Each number is 128 + 24 x the weight over its row's rms, rounded and kept within 0 to 255. Layers, rows and columns count from 0. The size above them is the row's rms in percent of the matrix's.

# layer 12 MLP up, 1536x384, rms 0.133, rows 1304-1357, columns 256-383
size [111 105  98  99 101  97 101  99 102  89 103  99  98  99 109 101  96 106  84  94  98  97  93 120  90 103 101 105 101 103 112 113  95  88  96  99  99  94 103 101  99  83  95 104 102 104 106  98 103 100 101  93  97  97]
[[167 116 115 124 113  91  75  99  92 113  95 145 118 141 145 136 122 135 120 114 164 103  95 178 113 102 121 126 126  94 164  70 106  87 123 127 137 113 125  97  93 148 102 115 111 112 100 102 121  85 104  99 114 105 142 136 123 146 101 104 126 158 105 112 133 135 102 156 131 160  91  90 122 130 123 125 147 101 116 103 115 106 125 150 156 130 107 152  94 132 135 140 131  91 145 171  73 129  94  97 134 103 107 105  85 118 147 179 126 136 116 134 107 133 117 131  87 117 105  74 118 101 127 108 124 110  89 108]
 [115 106 140 145 112 131 116 193 131 116 121 123 148 150 119 136 116 152 140 154 144 124 190 164 136  84 135 168 164 132 125 125 161  92 108 137 141 109 146 113  97 132 132 129 125 145 128  79  88 162 132 140 144 134 145 148 120 119 108 160 134 131 102 143 146 152 149 109 136 148 177 119 128 109 113  95 160 130 130 111 133  84 124  66 124 127 128 158 148 130 117 139 144 124 163 156 113 186 120 127 148 115 115 155  48 120 167 112  93 162  92 107 133 133 132 182 100 135 147 106 118 143 139 148 155 110 106 153]
 [147 112 187 177 111  52 197 122 144 113 171 117  92 142 129 137 157 112 116 112 134 152 107 144 162 142 120 148 119 151 123 128  99  99 103  77 142 146  92 119 146 141 137 124 152 136 139  73 174 140 127 104 154 115 131 127 130 119 125 126  89 121 140 106 133 184 115 156  72 158 108 140 156 100 170 144 111  80 150 108 169 111 134 130 107 114 112 105 150 131 107 104 123 142 125  94 125 106 160 101 133  88 132 149 157 139 111 146 131 114 134 135 108  90 109 134 106  90 169 165 118 110 117 120 106 101 124 107]
 [116 128 121 137 147 157 121 160 101 138 142 141 103 100 131 175 116 115 117 129  79 130  94 121 119 162 136 116 138 119 152 138 135 115 116 130 101 125 111  80 123 155 133 111 103 127 158 135 102 107 121 126 114 100 160 126 121 142 177 126 127  55 121 136 113 132  94 130 137 139 146 133 142 117 161 170 146 112 155 111 170 108 130 124 159 144 127 117  64 141 131 162  88 120  95 109 123 145  97 111 159 120 141 111  92 121 140 104 159 124 109 127 148  82 120 102 144 118 133 102 126 151 148 163 111 102  63 131]
 [115 106 127 164 149 105 155 145  82  81 120 144 121 126  96 122 128  82 124  99 147 152 144 144 120 136 119 135 151 142  73 136 163 147 107 167 112 126 109 105 149 152  47 170 131 131 123 102 165 127 139 135 122 137 145 140 144 148  98 102 166 153 115  81 153 111 142 102  87 106  88 158 162 151 144 119 159 116 155 128 112 173 103 135 124 143 113 153 126 110 140  96 166 119 132 124 132 164 108 107 122 126  87 123 137 128 112 133 100 171 132 149 103 124 169 111  96 107 113 153 104 147 114 113 133 123 141 118]
 [ 84 141 100 119 109 112 130 136 100 152 140 149  75 111 119 126 141 138 145 116  97 125 127 119 108 168  90  85  91 117 130 114 151 107 120 143 129 113 128  99 112 141 149 143 148 159 143 117  99 140 139 126 150 135 111  68 122 134 149 160 143 142 160 103 135 143 132 120 127 103 159  96 152 102 126 115 112 132 121 150  62 119 131 127 139  69 130 134 109 161 156 140 118 176 129 132 130 128 121 147 148  87 144 112 134 124 104 112 125  86  67 112 129 152 104 113  90 135 114  72 200 133 109 137 146 134 127 135]
 [139 111  87 122 158 120 158 153 155 143 157  78 146  96 106 113 135 131 127 100 132  82 126 126  87 108 136 140 144 124 131 129 135 134  99 119 133 153 137 119 171 127 108 112 130 141 108 113 145 146 147 120 138 142 164  95 124 119 136 133 135  76  99 100 130  94 139 107 123 124 149 106 145  96 127 104 103 138 142 119 131 126 158 111 153 123 172 153 128 100 121 145 147 131 130 126 117 135 109  99 138 136  82 123 142 119 120 147 129 134  74 118 135 121 112  99 122 135 141  61 137 114  93 103 142 123  85 136]
 [101 122 170 167 163 141 130 164 158 109 129 138 105  52 105 132  96 143 125  94 101 123 144  99 110 104 124  99 169 104 122  93 132 148 151  84 140  77 117 105 143  83 116 132 108 128 132 107 126 100  89 133 122 129 111  94 112 130  98 148 128 136  96 121 118 132  96 132 108 115 114 162 149 121  87 105 135 133 123 102 119 126 117 141 140 107 127 174 138 133 146 114 127 118 167 126 162  83 131 132 115 158 141  98 108  84 130 161 158 141 139 119 121 153 126 126 101 143 101 115 118 159 117 127 120 111  90 105]
 [ 97 152 109 138  98  60  86 104  95 143 152 130 148 135 117 128 124 106  85 157 149 131  79 120 127  83 105 116 124 112 126 159  69  99 132 138 147 161 103  98  91  99 110 135 132 117  92 126  93 111  69 146  58 133 135 124 108 149 139 105 119  76 142  98 142 105 136 125 107 123 110 147 159 156 140  96 119  80 113 108 102 127  78 136 168 165 138 116 153 164 159  95 118 124 120  92 117 134 142 124 108  83  88 129 156 110  94 142 124 114 138 138 119 109 105 139 109  80 174 119 152 121 127 118 132 119  97 130]
 [132 177 117 137 132 147 170 120 163 177 137 156 135 121  98  97 129 123 172 115 177 140 142 143 146 135 150 144 116 156 169 126 143 117  97 132 124 106 154 157 112 120 112 151 121 150 105 112 118 158 151 123 172 102 204 101 133  94 121 106 124 104 138 110 181  47 134 161 112 120 139 124  99 126 105 114 125 136  96 122  97 101 117 130 144 146 134 122 109 149 112 127 116 147 138 128  92  92 124 160 127  96 105 151  83 132 126 117 162 159 106 134 109 138 107 114  81 127 124  78 155 144  92 120 101 126 142 160]
 [130 136 109 112 121 121 112  99 110 118 116  90 104 127 110  97 133 116 147 118 126 101 136 121 135 139 165 151 101 118 133 129 109 114 132 115  95 143 141 124 156 158 165 155 119 119 123  97 118  98 109 125  81 114 150 161 194 104  84 102 127 139 113 133 128  96  96 137 124 158 129 148 107 104  77 124 103 126 100 103 178 123 150  96  94 130 117  92  57 154 121 108 133 167 100 128 158 133  91 116 121 119 102 148 144 156 111 140 134 120 177 134 125  73  89 116 115 126 112 150 112 148 108 151 100 144 118  91]
 [149 141 136 155 132 101  98 119 156 155  69 139 131 150 149 122 155 137  54  84 109 133 157 126 104 129 146  95 126 156 140 156 175 153 113 150 109 152 128 166 136 165 117 113  92 136  94  93 137 120 146 137 121 138 115 118 114 168 125 105 148 127  62 128  95 121 142 144 110 123 127 129 131 140 149 111 123 116 151 132 140 143 132 118 147 131 140  85  97 138  90  92 127 142  63 100 132 116 165 130 159 122 149 118 126 120 125 140 124  87  91 152 132 145 144 142  94 169 135 136 107 153 121 148 186 142 174 110]
 [126 135 158 146 137 158  74 117 174 129 133  91 149 129 115  96 113 107 121 107  99 140 100  97 118  97  92  97 112 140 105  86 162  67 145 132 148 108 171 110 117 172 137 114 151 159 120 127 154 113  95 138 169 132 157  86 109 117 138  81 110 140 131 117 121  94 168 143 129 169 149 154 131 117  92 127 127 139 133 131 149 116 146 151 125 107  88 109 107  90 114 146 143 118 126 101 126 134 129 161 118 146 125 105 113 151 112 162 124 116 118 124 134 151 129 104 120 129 122 140 114 137 150 131 134 101 102 139]
 [124 160 149 121 123 109 162  96 124 124 154 118 153 109 140 156 151 119 121 135 160 173 113 155 139 163 126 133 102 107 113 104 154 182 118 143 177 141 123 111 154 125  72 145 120 161  93 133 168 133 118 134  96 130  93  82 114 155 143 142 127 131 135 135 122 145 108 160  99 161 202 153 203 180 107 146  78 139  97 165 108 148 141 117 107 122 148 141 155 103 137 124 149 116 119 143 110 129 147 145 128 116 150 160 107  62 148  98  48 107 123 108 112 120 147 131 112 120 157 127 150  92 135 134 135 125 124 113]
 [115 125  89  81 128 109 101 109 130 155 119 115  93 123 119 110 159 117 155 111 131  97 103 156 135 124 171 148 139  93 125 165 146 128 103 108 151  93 152 132 166 130 105 127 150 136 114 106  90 139 133 118 128 125 142 122 157 132 126 120 158 129 122 115 136 123 172 129 112 146  84 115 171 139 143 152  93 128 153 108 113 106 136 151 163 177  89 143 118 128 120 119  96 107 149 103 150 133 122 127 105 152 106 146 149 110  89 109  67 166 157 132 162  76 132 120 121 119 132 120 171 111 112 169 142 151  89  84]
 [145 117 122 160 139  99 149 133 105 117 104 182 151 141 156 151  98 116 125 111 113 127 157 130  98 130 113 131  89 113 121 120 114  91 122 121  59 123  95 110 101 123  90  90  82 111 144 136 126 127 112 102 129 139 108 137 129 117 159 125 131 116 119  96 147  72 125 112 109 137 140 148 106 124 109  62 109 113  69  84 135  87 126 133 126 151 159 137 101 178 110 120 119 190  74 107 103 135 114 127 122 154 144 137 130 149  77 114 146 147 125 114 145  92 117 162 129 134 109 143 137 122  99 123 159 105  57 121]
 [168 108 111 123 116 156 165 117 136  99 123  92 167 171 160 123 128 135 152 220 152 142 165 110 142 125 155 122 125 116 136 141 141 180  94  72  98 110 113 112 109 122 133 112 103 103 112 140 122 112 108 129 111 117 180 159 113 135 131 134 109 143 116 144 100 156 142 162 118 125 125 145 126 133 114 145 159 161 125 135 117 138 134 100 137 112  99 125 106 172 117 108 151  83 128 120 116 163 145 175 152 128 120 115 116 121 127 124  98 114 134 100 159 111 109 144 136 163 151 144 116 128  90 122 145 137 119 190]
 [109 103 116 133 100 161  66 122 136 132 136 137 136 146 180 107 101 123 112 106 143 132 130 143 128 126 127 139 141 160 128 113 155 170 112 130 147 130 131 153 138  86 118 189 128 127 167 100  94 108 132 131  95 137 101  95  90 145  58 126 109 130 104 147 133 124 137 147 148 140 145 110 129 129 113 102 130 132 116 136 139 110  85 130 159  74 121 128 147 197 149 139 150 134  81 133 123 138 160 143 111  77 148 121 125 138 103 116 139  95 131 120 121 113 120 122 159 101 110 136 178 121 115 151 111 120 118 138]
 [ 96 158 151 149 137 109 106 120 125 114 115 146 128 140 147 146  94 141 150  80 126 119 165 167 125 154 113 121 150 100  71 113 133 109 144 153 113 105  97  78 120 163 116 141  95 163 147 103 126 104 121 122 102 116 143 163 131 155 152 126  83 141 126 159 118  87 105 104 127  72 149 123 160 149 145 113 158 111 130 137 119 132 125 128  97 120 150 121  92 164 192 107 163 103 116  95 118 111 164 110 138  93 133 152 128 141 109 112 135 110 149 103  69 157 126 141 133 159 150 149 133 102 128 131 181 139 131 114]
 [155 116 134 167 124  96 148 162 123 129 101 115 119 128  93 107 154 105 119 119 151 141 109 129 115  97  96 154 131 107 147 153 138 138 177 138 130 126 156 116 119 151  83 138 117 129 116 140 123 120 131 107 158 113 129 135 111 106  88  98 133 142 127 119 138 109  39 177 114 164 134 139 120 152 133 111 162 104  99 161 145 140 122 135 125  93 110 154 177 120 151 147 135 127 102 104 104 114 146 130 125 117 139 208 148 115 157  80  91 137 129 113 131 101 135 103  79 131 114 185 165 125 101  97 149 110 105 185]
 [147 160 143 156 137 105 150 134 157 140 136 136 102 181 104 119 134 126 144 108  95 121 150 200 121 150 134 164 108 141 124 120 171 135 112  78 124 116 123  75 150 141 146 117 184  88 121  88 121 113 100 157 125 117 127 118 128 156 104 129  92 136 119 147 146  84 126 145  67  74 134 160 152  91 152 121 155 102 122  96 153 117 137 134 121 129 126 138 142 127 114 105 110 157 123 175  94 159 127 127 115 167 133 115 104 107 127 155 115 137 137 103 138  78  96 128 114  88 116 104 133 145 141 160 150 122  99 106]
 [147 144 127 140 126 135 146  83 111 100 138 121 109 122 121 106 118 137 171 165 120 123  97 106 146  72 153  85 130 157 114 131  85 157 128 126 102 122 157 121 111 116 129 129 100 136 197  76 131 118  93  79 134 123 106 107 169 114 110 144 124 101 196 142 126 130 120  94 122  73 101 133 145 174 103 139 110 112  86 101 124 165 137 136 126 105 151 144  94 106 132  50 123 175 147 118 140 114 115  97 155 117 127 110 138 137 139 120 142 147 128 123 118 116 106 169 116  98 135  99 105 157 119 110  56 123 137 102]
 [117 143 170 112 122  93  92 120 170 134 124 130 111 149 132 125 156  87 138 140 125 168  98 159 117 142 108 124 160  85 103 148 128 156 156 122 142 143 106 124 146 130 151 119 124  76  94 148 114 152 100 113 126 134  99 111 146 132 147 115  96 127 131 128 142 145 130 139 138 164 120  64 170 127 135 153 153 107 141 118 171 114  87 115 113  98 182 115 133 132 110 132 174 147 156 118 112 123  93 102 124 132  84 150 150 136 126  82 129 133 109 126 133 121 100 174 129 116 132 161 121 151  81 146 110 119 118 127]
 [109 138 118 133  81 156  73 108 145 138 155 131 123 159 151 146 165 115 162  97 109 133 110 125 123 100 115 103  75 127 127 121 155 126 158 102 148 144 127 164 159 133 105 136  96 156 160  99 126 116 120 119 107 159 126 172 137 137  97 129  88 122 102 131  99 165 174  93 141 126 115 112 132 119 103 146 140 182 105 151 159  91 134 113 143 112 133 109 131 155 122 150  74 108 142  89 114 125 118 132 155  98 147  94 124 163 125  86 111 137 109 127 102 120 134 106 136 107  99 124 160 145  98 101 120 144 115 142]
 [149 146 102  82 114 158 158 120 138 111 138 127 126 129 172 133 130 123 138  98 179 111 111 126 165 126 137 160 110 106 123 117 153 148 116 105 161 132 127 132 133 109 111  94 147 139 119 113 123 141 120 137  83  96 137 140 105 181 103 133 154 133 121  81 157 123 123 126 124 128 131 123 175  90 141 166 172  89 119 117 133 112 159 133 157 118 172 152  76 151 162 112 163 141 126 131 104 100 128  94  88 140 112 115 103 134  91  94 107 120 117 123 117 169 110 118 126 116 108 125 153 111 102 114 164 154 124 180]
 [119 125 150 108 100 196 117 132 132 105  98 140 117 149 167 135 152 116  95 135  92 150 162 153 124 113  99 106 112 129 131  96 102 157 140 118 155 157 166 126 105 134 121 122 132 123 139 106  98 146 113 100  85 103 138 139 101  87 100 130  98 171 146 139 130 100 119 119 141 151 149 143 134 130 102 149  90 120  67  98 214 147 167 123  91 115  76 110 124 150 140 119 141 145 153 131 149 164  95 144 164 113 143  97 142 154 108 108 117 101  65 122  77 164 149 131 142 107 154 121 153  86 126 154 140 138 149 124]
 [139 143 137 159 114 175 101 148 154 152 128 144 118  84  96 129 143 202 106 112 104 157 153 143 147 161 144 136 184 145  86 133 116 137 112 132  44 128 148 123 143 151  76 137 132 145 152 121 125 130 117 165 154 124 122 119 125 103 111 130 145 118 125 132 158 138 101 143 136 110 157 125 150 109 111 171  92 134 141 175 114 105 132 101 100 101 128 143  97 153 109 155 100 164  89 116 120 132  94 161 141 158 111 121 168 104 139 165 141 113 138 164 129 154 137 176  94  90 139 149 110 122 147  89 122 128 149 149]
 [104 128 112 133 150 129  87  93 139  90 154 131 121 118 110 146  89  96 178 116 139 110 136 126 138 135 123 156 108 113 144 165 167 126 165 134 191 114 120  71 126 142  96 136 117 141 129  84 124  98 101  77  53 151 110 117 135 103 100 127 116 110 114 136 141 137 150 121 134 145 139 113 160  92 143 160 164 137 105 155 133 139 132 116 167 112 147 112 123 156 152 127 110 117 137 172 107 103 142 176 112 116 102 138 131 102 142 126 101 130 113 141 105 155 106  90 150 125 142 144  74 151 151 119 150 122 162 107]
 [151 150 106 129 147 107 140 142 142 147 145 156 119  92 155 109 112 101 104 133 119 151 148  98 143 120 103  97 116  99  88 162  74 124 131 133 125 103 170 128 111 109 106 163  95 159 126 128  95 108 133 138 136 138 127 120 115  97 111 120 115 147 155 113 121 127 110  89 147 173 160 114 169 130 122 140 135 147 121 126 131 121 153 133 120 114 120 157 133 146 147 178 120 152 142 144  92 151 124 101 122  99 134 139 110 147 134 215 139 101  98 125 140 121 138  95 119 142 121 163 114 136 135 132 141 101 104 118]
 [123 122  92 146 155 146 138 139 142 129 118 118 137 102  98 175 114 114 120 131 124 110 166 173 142 109 125 139 159  92 163 130 121 123 152  93 116 109 126 127 142 122  97  88 127 154  94 129  74 146 124 136 141 134 136 184 159 147 111 117 104 127 138 132  92 129 147 177  80 168 158 120 142  94 118 105 110 134 142 137 118 117 108 194  88  80 127 129 158 133 136 120 124  78 128 129 168  94 133 139 114 117 102  91 108  99 136 197 155 109 141 123 144 123 132 129 156 152 156 121 128 143 165 100 104 161 136 151]
 [140 147 120 126 137 163 119 172 147 114 119  90 155 175 157 155  99 150  83 130 140  95 127 125 129  89 112 103 134 135 143 160 102 102  95 141 137  95 153 112 134 114 123 107 151 109 135  95 104 150 133 113 105  85 111 120  87 146 112 104 141 120 112 139 146 143 118 139 147  94 117 168 157  78 125 127 122 116 127 141 127 118 147 145 123 100 126 111 108 148 130 115 128 128 103 172 121 100 122 138 110 124 129 128 118 118 107 162 145 122 119 138 104  91 140 127 121 148 145 101 136 119 156 155  96 133  95  96]
 [127 139 130 152  90 149 162 139 148 144 103 111 118 144 142  92 116 111 188 147 127 104 128 146 101 109 100  91 132 143 131 133 165 124 131  92 109 130 124 100 107 150 123 166  89 101 109 121 117 114  94 121 139  84 122  94  94 161 137  97  97 138 146 108 110 135 136  97 111 142 130 127 138 175 120 118 185 134 181 111 130 122 169 158  43 135 127 124 118  90 151 132 121 102  95 142 145 133 117  54 121 146 118 130 100 126 125 104 141 132 158 151 161 143 115 139 111 123 103 116 119 108  90 137 155 128 142  81]
 [ 86 125 131 122 152 114 152 107 113 140 101 127 128 147 156 105 124 130 115 157 131 149 107 149 143 134 134 140 169 173  93 146 108  95 124 107 165 132 113 121 150 124 104 154 160 155  95 150 139 117 129  97 149 122 139  89 150 126 118 117  87 152  64 133  91 131 134 125 137 128 139 125 134  84 131 134 117  90 117 137 180 147 116 117 125 120 113 147 116 142 142 147 120 151 145 107 135 141 149  88 146 107 136 101 126 108 123 103 110  94 137 122 104 123 120 107 147 105 140 131 128  73 150  83  98 160 146 130]
 [ 89  79  97 140  86 117  85 130 112 109 144 122 112 165  71 107 140 144 125 157 125 116 109 107 109 114 131 138 136 175 136 132 105 126 102 140 149 114 143 151 124 143 115 161 148 151  94 102 149 140 110  94 159  98 146 110  94 128 166  68 182 153 134 170 127 174 117 150 103 108 150 171 120 128  90 137 138 106 137 129 147 114 120 132  95 133 127  90 150  90  95  80 140 124 120 125 137 160 150 141 159 129 116 108 122 125 144 144 127 158 143  90 140 107 175 102 149 119 121 106  94 128 175 106 132 181 120 142]
 [149 144 119 162 103 113 163 117 109 109 125 123 148 127 131  90 157  91 159 113 137 184 128 149 115  93  98 143 137 161 110 113  96 138 148 143 138 131 128 100 120 109 160 116 125 141 145 129 140 121 137 147 118 132 128  87 137 127 116 123  97 140 136  95 106  72 133 136 117 156 102 140 100 130 117 133 128 118 153 125 114 141 110 134 108 133 209 138 117 141 104  92 119 141 138 127 130 127 163 209 156  92 115  72 119 153 185  83 119 131 151 110 143 122  87  84  95 108 123 125 123  80 117 119 141 123  98 137]
 [142  93  91 159 107 128 131 101 131 121 102 125 108 157 113 146 120 126 127 124  87 138 142 142 144 105 112 133 139 125 133 115  83 133 124 126 130 116 102 123 133 158 143 114 110 113 131 105  60 123 146 124 133 134 132 100 125 109 104 135 122 115 138  57 162 133  71 112  93 121 125 137 102 132  88 104 130 155 135 114 130 114 134 105  80 112 161 165 108 109 128 119  89 149 149 118 126 143 147 126 126 115 166 137 128 172 150 122  61 137 114 112 121 154  96  82 143 172 135 124 129  79 137 115 125 137 133 154]
 [142 120 141 103 118 106 155 116 127  79 112 131 119 150 120 111  81  93 123 175 119  75 142 136 124 117 163 128  78 153 140 132 169  97 106  91 165 104 147 138 118 157 111 112 134 101 141 132 149 115 122  83 132 122 119 152 161 106 124 113 168 121 113 147 132 142 155 118 101 153 103 100 106 118 175  90 123  84 133 134 158 198 123 163 129 111 101 145 121 114 103 116 143 150 124  94 154 149 169 108 115 125 101 116 117 156 114 129 122 125 139  88 110 152 150 124 140 161 151 137 124 111  97 124 171 185 135 146]
 [160  99  95 150  99 103 107 128 122 104 144 103  92 160 110 107 119 169 111 129 191 137 156 135 126 124 161 128  94 115 157 131 132 139 126 138 132 130 117 131 135 168 103 104 128 132 137 162 124  87 143 119 153 122 123 119 135 157 113 130 126 158 165 157  88 124 140 133 152 126 132 142 131 139 132 113 118 102 129  88 132 113 188 107 140 175 122 153 108 124 119 131 154 112 113 147 158 151 100 141  80 127 124 156 123 129  95 139 130 140  49 148 114 111 150  94 147 143 129 136 133 156 128 111 106  92 128 128]
 [141 154 104 146 158  94 132 126 132 103 123 102 105 110 116 117 118 141  79 136 128 109 148 145 127 139 132 120 136 110 158  91 135 145 139 129 112  84 147 104  99 109 159 109 138 194 106 108 111 146 103 107 144 131  86 146 123 137 122 117 118 146 144  85 154 149 148 147 141 107 125 131 149 157 147 137 121 133 128 149 141 128 137  84 122 163 123 163 119 124  94 174 117 113 131 112  93 117 158  90 130 189 147 122 133 112  92 150 173 119 118 119 137 199 105 104 109 117 103 142 139  87 120 135 128 179 151 172]
 [140 118 122 153 164 143  85  96 146 123 136  91 125 132 166 134 144  84 119 143 155 124 150 124 150 168 107 140 102  89 127 135 125 148 116 113 149 133 128 153 130 165 132 155  94 152 127 138 107 106 148 124 142 149 134 127 141 135 180 110 113 114 130 124 131 102 155 133 127 183 140 118 171 131 112 112 154 119 157 115 147 152 104 107 126 123 114 136 129 135 150 148 102 109 146 126 117 106 127 142 110 134 136 121 129  91  90 145  58  99 152 139 110  98 107 129 159 127 159 111  80 130 117 159 119 149 131  99]
 [136 110 134 138 108 125 139  89 139 145 109 125 120 140 153 132 162 116 121 109 112 188 147  99 112  80 162 111 119  96 102 120 126 138 178 134 128 119  95  72 103 144 141 146  94 110 163  93 130 112 108  99 108  96  98 116 111  98 109 122  92 114 135 133 118  97 142 138 162 179 124  78 125 129 166 144 157 126 102 102  80  91 117 103  82 122 108  98 121 130 173  88 107 132 100 101 123  93 122 100 100 103 129 125 140 125 143 105 103 117 111 150 130 122 156 150 180 143 118 149 128 133 133 164 137 104 119 129]
 [155 139 126  97  93 132 150 107 144 114 105 103 111 138 157 135 108 103 113 129  87 130 131 117 158 151 123 135  97 107 150  95 140 107 135 118 158 101 136 133 118 189 144 108 155 130 118 136 104  72 138 149 120 149 151 174  95 141 101 125 114 110 109  94 156 143 168 157 112 111 119 154 122 128 112 119 100 132 180 168 141 156  85 118 152 151 168 111 144 122 130 121 130 140 150 144 138 142 120 132 108 130 129 135 121 129  86 115 160 115 135 141 153 115 128 139 123 151 137 143 108 135 150 125 136 149 182  79]
 [151 134 122 144 159 118 129 138 107 135  80 128 170 142 136 113 180 123 111 131 163  93 132 151 101 127 105 113 130 150 149 164 134 137 145 103 163 114 146  74 136 134 110 143  87 168 148  88 119 135 173 136 128 157 108 120  82 153 118 132 156 156 111 117 141 136 116 160 117 119 135 155 127 141 133 122 114  97 139  80 126  92 125 125 151  81 159  98 167 136 142  65 181 175 136  96 129 141  67 111 149  79 160 121 140  96 133 112 131 138 150 138 156 143 168 110 117 146 169 166  67 107 132 123 129 130 125 128]
 [132 124 132 145 117 159 115 110 184  73  91  83 107 104  38 129 136 150 109 115 142 105 129 106 154 122 126 102 111  88 121 146 141  95 124 146 132 129 133 158 139 152 133 167 119 143 100 132 123 107 123 140 154 147 158 121 112 104 162  97 133 100  65 124 122  96 116 100 171 177 138 137 132 123 122 101 147 155 165 126  98 102 161 132 146 127 134 168 140 123 120 123 121 132 133 138 130 158 110 155  74 102 130 106 159  96  97 114 132  91 126  95 124 121 107 142  93 132 136 100 104  92 106 125 164 115 128 191]
 [145 118 170 123 147 124  93 140 157 122 108 120 140 133 143 135 123 112 110  78 114  79 154 178 131 130 116 110 124 108 148 116 129 134 105 196 162 132 137 169 133 140 125 105 133 151 121  93 117 165 141 111 138 155 129 129 111 151 106 120 126 151 144 158 168 139 122 145 118 113 122 116 145 154 114 137 127 139 123 141  96 110 110 136 131 109 157 124 123 125 115 120 140 109 112 120 160 152 172 180 152 165 163  80 139 129 145 127 150 109  87 153 134 102 119 126 121  95 160 119 170  89 130 105 157 174  89 161]
 [142 161 128  97 135 148 156 134 143 178 141  83 139 123 119 106 104 128 144 101 151 154 154 153 107 136  91 108 135 127 123  97 135 146 131  91 103 100 145 115 131 122 150 138  95 141 131 141 136 108  92 114 180 125 125 116 172 119  93 127 166 138 167 140 146 116  92 160 101 157 172 116 152 132 154 142 160 131 139 136 153 100 127 116 123 137 164 117 131 148 113 152 122 145 120 127 128 133 172 131 145 175 115 146 132 169 100 106 103  92 117 123 131 125 171 136 116 112 132 131  95 169 118 148  89 161 161 157]
 [137 112 135 183 148 112 121 123 126 120 113 102 130 152 117 154 101  97 126 127 170 119 119 116  89 153 141 175 145 118 158 126 164 100 165 107 117 107 104 108 158 140 136 105 106 147 133 102 127 121 133 101 138 156 139 169 125 127  89 119 171 129 164 104 125 160 166 100 100 130 117 117 115  87  51 117 101 114 171 120 120 102 139  92 116 124  81 154 148 137 135  73 141 125 128 141 140 127 127 165 146  67 112 105 150 114 112 179 128  88  89  87 134 103 121 113 146 111 157 150 120 145 121 147 123 133 129 152]
 [ 96 124 114 128 110 102  99 101 114 159 115 145 178 127  67 123 135 119 143 113 189 122 139 162 146  77  78 128 117 144 158 113 123 117  94 102 133 133 155  87 108 122 136 149 145 121 125 123 136 134 108 117 145 114 151 110 143 102 130  98 121 108 161 149 119 135 105 124 126 105 126 130 152  90 109  99  96 117  93 134 143 104 172 144 166 163  98 166  99 145 152 135 127 140 144 114 163 135 137 162 116  92 143  73 141 132 157 129 114 111  93 145  60 110 135 162 119 139 110 107 162 139  93 135 111 157 165 148]
 [149 105 131  99 130 173 148  79 134 123  85 140 139  93 123 120  95  78 102 108 149 133 129 112 115 137 116 129 144 135 125  91  97 111  96 102 113 167 130 102 129 126  77 128 106 134 144 113  99 133 134 100 151 121 111 120 120 123 101  97 104 146 152  83 161 116 128  96 188 152 170 135  93 132 104  83  98 144 148 141 124  89 117 129 119 132 134  86 122 122  99 106 162 117 138 133 149 142 146 153 155 119 161  70 127 132 115 154 132 137 141 118 150 139 156 154 163 145 140 188 165 122 107  99 143 109 128 121]
 [110 144  58 162 153 128  68 103  95 127  95 122 115 107 139 125  87 178 146 136  85  99 165 120 112 153  76 160 174 128 104 137 142 124 152 128 138 114 134 118 145 156 171 100 124  99 124 107 146 117 135 130 140 133 135 128 122 103 149  76 176 172 115 121 106 158 117 152 141 102 136 127 166 102 153 144 178 127 130 160  94  99 149 144  93 139 115 160 133 143 137 179 156 137 130 135 155 113 132 157 126 129 134 146 136  82 142 129  96 134 117  79 146 164  94 119 104 135 147 139 139 133 143 126 130 109  97 121]
 [150 146 148  99 169 176 179 101 103 113  71 108 137 164 132 128 153 138 117 124  94 131 144 133 157 126  94 178 157 137 168 106 157 126 115 127 163 130 113 110  99 142 144 174 112 147 154 151 102 138 139  98 137 125 144 122 172 132 146 162 155 118 101 127 126 119 168 161 114 138 117 117 144 167 114 146 114 140 104 128  81 116 109 100 145 145 162 150 129 134  99 155 144 155  81 110 132 133 155 100 133  91 128 117 103 144 132 157 121 127  96 130 134 113 142 117 109 153 105  99 137 154 131 173 114 129  86 141]
 [135 129  84 144 132 152 118 149 155 107 143 161 130 102 151  99 136 138 156 112 123 129 151 126 109 133 152 121 118 149 131 106 133 127 142 122 150 115 153 132 115 172 151 120 121 151 150  96 123 137 158 165 145 147 125  77 155 154 156 105  93 139 153 129  92 121 103 138 166 160 134 132 125 145 146  96 135 150 170 146 134  93 110 142 125 152 137 116  98 108 165 153  98 177 116  85 146 127 125 130 120 107 118 137 153 146 133 158 125 176 132 109 163 152 103 139 130 102 171 138  87 128 170 123 158 159 135 163]
 [109 147 170 123 121 141 107 112 111 168 144 126 122 101 166 124 123  93 127  92 130 112 131 114 128 126 127  78 118 148 117 209 110 141 139 138 134  77  86 137 174 155 181 150 147 146 130  99 125 115 115 123  99 117 170 150 103 140 107  92  82 151 118  95 153 138 117 154 140 143 100 130 138 158 111 117 119 155 131 187 176 151 133 144  74 155 131 116 109 140 109 108 145 123 112 119 116 111 136 108 169 145 107 127 101 123 141 129  99 137 123  99 145 138  95 136 151 107 151 130 148 123 104 123 162 121 115 152]
 [140 119 104 110 129 165  93 125 121 137 141 160 146  66 108 213 120 131 145 128 150  84 104 122 143 125  97 133 107 119  82 115 120 159 146 121 105 119 128  96  99 131  74 147 132 115 135 111 135 161 123 149 161 120 174 101  83 116 131 126 127  85  55 116  81 115 134 121 145 115  97 138 100 116 135 133 122 102  80 114 132 132 149 106  97 107  85 117 137 160 124  60 168 139 108 126 128 164 126 177 128 122 150  83 143 124  93 160 144 131 120 103 135 153 107 118 131 127 145  68 119 116 141 135 119 147 122 118]]